Each number is 128 + 32 x the weight over its row's rms, rounded and kept within 0 to 255. Layers, rows and columns count from 0. The size above them is the row's rms in percent of the matrix's.

# layer 5 MLP down, 128x512, rms 0.242, rows 105-127, columns 320-383
size [102  92  96  92 100 100  96 100  93  99  95  92  98 101  96  98 103 102 103  96 105  98  95]
[[ 79 155 175 112 142 109 127  86 149 143 120  78 108 134 115 145 101 158 217 127 182 105 149 119 148 123  82 126 145 142 119 115 117  97 132 215 157 155 159 109 125 156 103 149 131 144 115 207 195 124 142 126 139 124 182 166 151  91 171 119 144 184  50 109]
 [184 154 106 118 131  80 106 131  64 121 156 114 128 142  94 106 150  49 119 157  90  98 177 150 160 162 116 210 121 146 125 114 145 105 171 177 179 121 126 154 127 127 121 155 136 129 115  70 152 162 117 156 162 155 101 110 113 103 106 199 117 147  71 158]
 [132 165  99  56 121 172 146 128 125 150 143 154 129 178 167  94 139 111  57 133 129  81 124 130  72  90  90  79 104 120  92 103 137 166 197 154 163 127 193  84 105 116 167 139 165 111  66 138  63 172 136 183 116 114 143  99 170 108 191  91 121 131  52 138]
 [125 184 119  67 114 195 123  69 164 149  58 142 107 133  78 145 154 139 153 150 128 113  96 162  79  68 190 152 137 127 109 110 131  88  40 195 190 123 107 176 160 137 110 137 112 193 125 175 112 127 133 119 127 123 127  80  91 141 127 117 189  94  87 154]
 [139 171 143 164 124 119 125 159 168 128  62 142 117 108 162 183  87 139 151 101 122 159  81  84 119  75 150 144 113 180  78  97 121 155 186 139 109  55 136 142 139 169 103 160 115  84 146 132 113 137 155 136  98 163 152 121  95 151 117  93 116 151 186 125]
 [122 131 103 147 109 140 142 133 175 155 110 138 124 140 133 151 188 154 151  98 129 188 156 108 123  78 124 138 112  99  89 110 156 113 161 131 137 146 106 172 132 113 135  86 176 148 107 143 129  88 142 155 106 120  83  67 159 115 102  57 103 129 147 128]
 [116  98  77 133 124 120 108  85  76 187 134 113 121 135 144 115  94 151  83 143 215 142  83 119 112 101  96 163 127  93 122  82 111  89 106 130 129 155 121 102 134  85 118 135 120 103 111 124 112  89 175  88 140 148 132 170 179 140 148 112 156 132 118 170]
 [119 180  93  88 143  92 121 114 140 124  88  68 106 132 200 127 149 127 139  87 109 152 125 135 136 127 119 141 123 135  80 119  81 180  93  86 113 153  86 186  98 140 134 149 135 137  87 170 123 167  43 128 157  75  94  61 137 171 186 127 108 112  96  96]
 [154 128 108 157  98 160  74 136 137 191 133 129 128 109 134 144 111 156 188 125 112 118 122 139 140 112 109 127  75  82 126 157 110 131 105  94  93  95 144 126  51 144 149 105 174 121 183 124 194 106 125  90 123  68 128 157 131  66  93  65  81 110  89 166]
 [ 69 196 136 124  95 137 134 133 166  96 168 114 175 157  72 124 116 152  93  80 116 129  94 114 109 109 104 155 116 149 107 154 146 114 123 101  97 179 129 128 135 139 150 194 110 155 129 144 148 133  82  76 132 131 100 153 114 133  92 127  94 156  75 124]
 [159 175 121  92  87 114 121 106 195 135  93 153 159 166 167 112  75 136 137  94 183 124 108 168 140 109 137 111 159 140 114 117 173 109 103 153 124 115 160 151  94 155 100 192  66 137 136 119 105 166 162 161 138 139 130 149 137 100 150 115  95  90  95 125]
 [117 125 147 165  91  65 169 148 168  95 174 160 181 168 151 139 101 117 129 145 107 156 178 112  78 138  99 114 132 125 165 210 155  77 155 119 157 117 135 128 121 120 115 158 192 104 101  90  99 137 175 115 167 135 160  96 162  68 128 160 109 158 144  96]
 [ 89 169 125 148 134 139 150 111 110 162 116 135 138 151  99  50 138 160 152 121 118 121 126 129  73 142 105 107 107 135  98 162 131 133  95 224 126 149 144  84 143 111  53 133 139 128 136  98  80 173 130 143 103 116 151 190 142 108 168 100 156 142 149 110]
 [157 143 147 143 104  58 121 112  90 205  75 133 136 111 143 167 124  94 145 127 132 142 167 117  92 154 125 173  98 147 197 120 150 141 172 111 119  98  57 112 127 155 153 102 107 162  71 108 152 137 165 101 102 149  96 130 111 154 123 140 140 163 139 112]
 [ 94 152  91 109 131 105 120 183 136 156  84  87 146 180 133  86 161  97  97 194 137 134 117 117 142 171 190 138  78 153 119 151 146 146 109 103 131 138 149 129  98 143 170 165 152 191 139 143  84 104 130 101 147 121 137 150 163 151 119 121  80  97 158 137]
 [174 148 115 132 144 122 106 140  93 171 110 158  88 143 112  89  33 153  80 152 173 112 163 123  61 107 146 139 155  74 146 102  72 162 172  95 110  78  95  99 173 125 139 162 121 104 140 124 147 117 135 168 161 141 170 188 144 143 112  84 190  96 186 187]
 [ 78 146 184 157 126 159 158 140 151 130 133 100 103 113 173  62 171 137 128  99 106 131 124 145 108 148 119  90 135 211 127  73 148 141 154 163  82 140 118 179 117 169  98  66  80 113 130 113 119 103 131 159 100 118 111 116 182 124 138  69 112 148 105 158]
 [132 141  87 145 145  68  98 168 124 167 179  67 102 145 101  78 134  94  84 113 117 152 153 105  72 147 168 134 168 183 127 157 136 173 166 115 114 156 137 152  87 135 142 121  92 128 108 148 117 113 119 132 113 143 145 165 146 130 162 175  75 145 169 124]
 [173 182 146 141  96 150 126 120  98  97 173  70 158 112  93 129 121 128 121 117  95  92 130 160 125 175  99 101 108 169  82 124 133  96 137  77 163 141 120 124 169 149  94 166 123  81 129 179 165 108  91 173 102  92 112 136 158 124 170 152 156 131 134 117]
 [110  68  79 157 113 120 136 206 174  84 119 182 104 164 112 142  89  75 132 108  81 179 110  95 117 151 119 135 155 130 157 119 154 162 123 153 128  99 104 117 160 146 190  80 115 143  80 123 127 106 136 109 115 158 174 112 154  90 110 149  60 170 142 121]
 [116 125 141 147 119 114 122 131  92 154 118 121 146  52 165 127  76 141 152 121 148 111 132 107 105 106 148 112 137 171 128  97 133 108 132 170 130 124 172 143 129  98 131 167 137 215 133 131 152 179 119  83 172 163  95 130 153 107 166 144  61 148 142 131]
 [ 95 140 160 134 130 120 146 183  99 139 124 174  77 157 101 161 119  92 155 107 117 187  96 107 162 122 136 144 140 107 159 117 141  95 133  95  79 107 122 150 160  98 137 119 141   5 110 134 142 138 129 121 126 165 174 154 107 125 168 118 116 191 158 121]
 [123 109 124 110 149 135  86 143  97  67 151 143 155  36 179  95 166  97 116 147 154  83 158  48  92 227 150 162 107 164 110 203 133 149 115 100 124 103 128 124 166 155 120 100 101 143 108 143  99  93 127 112  79  62 136 146 136 155 133 124 121 110 146  87]]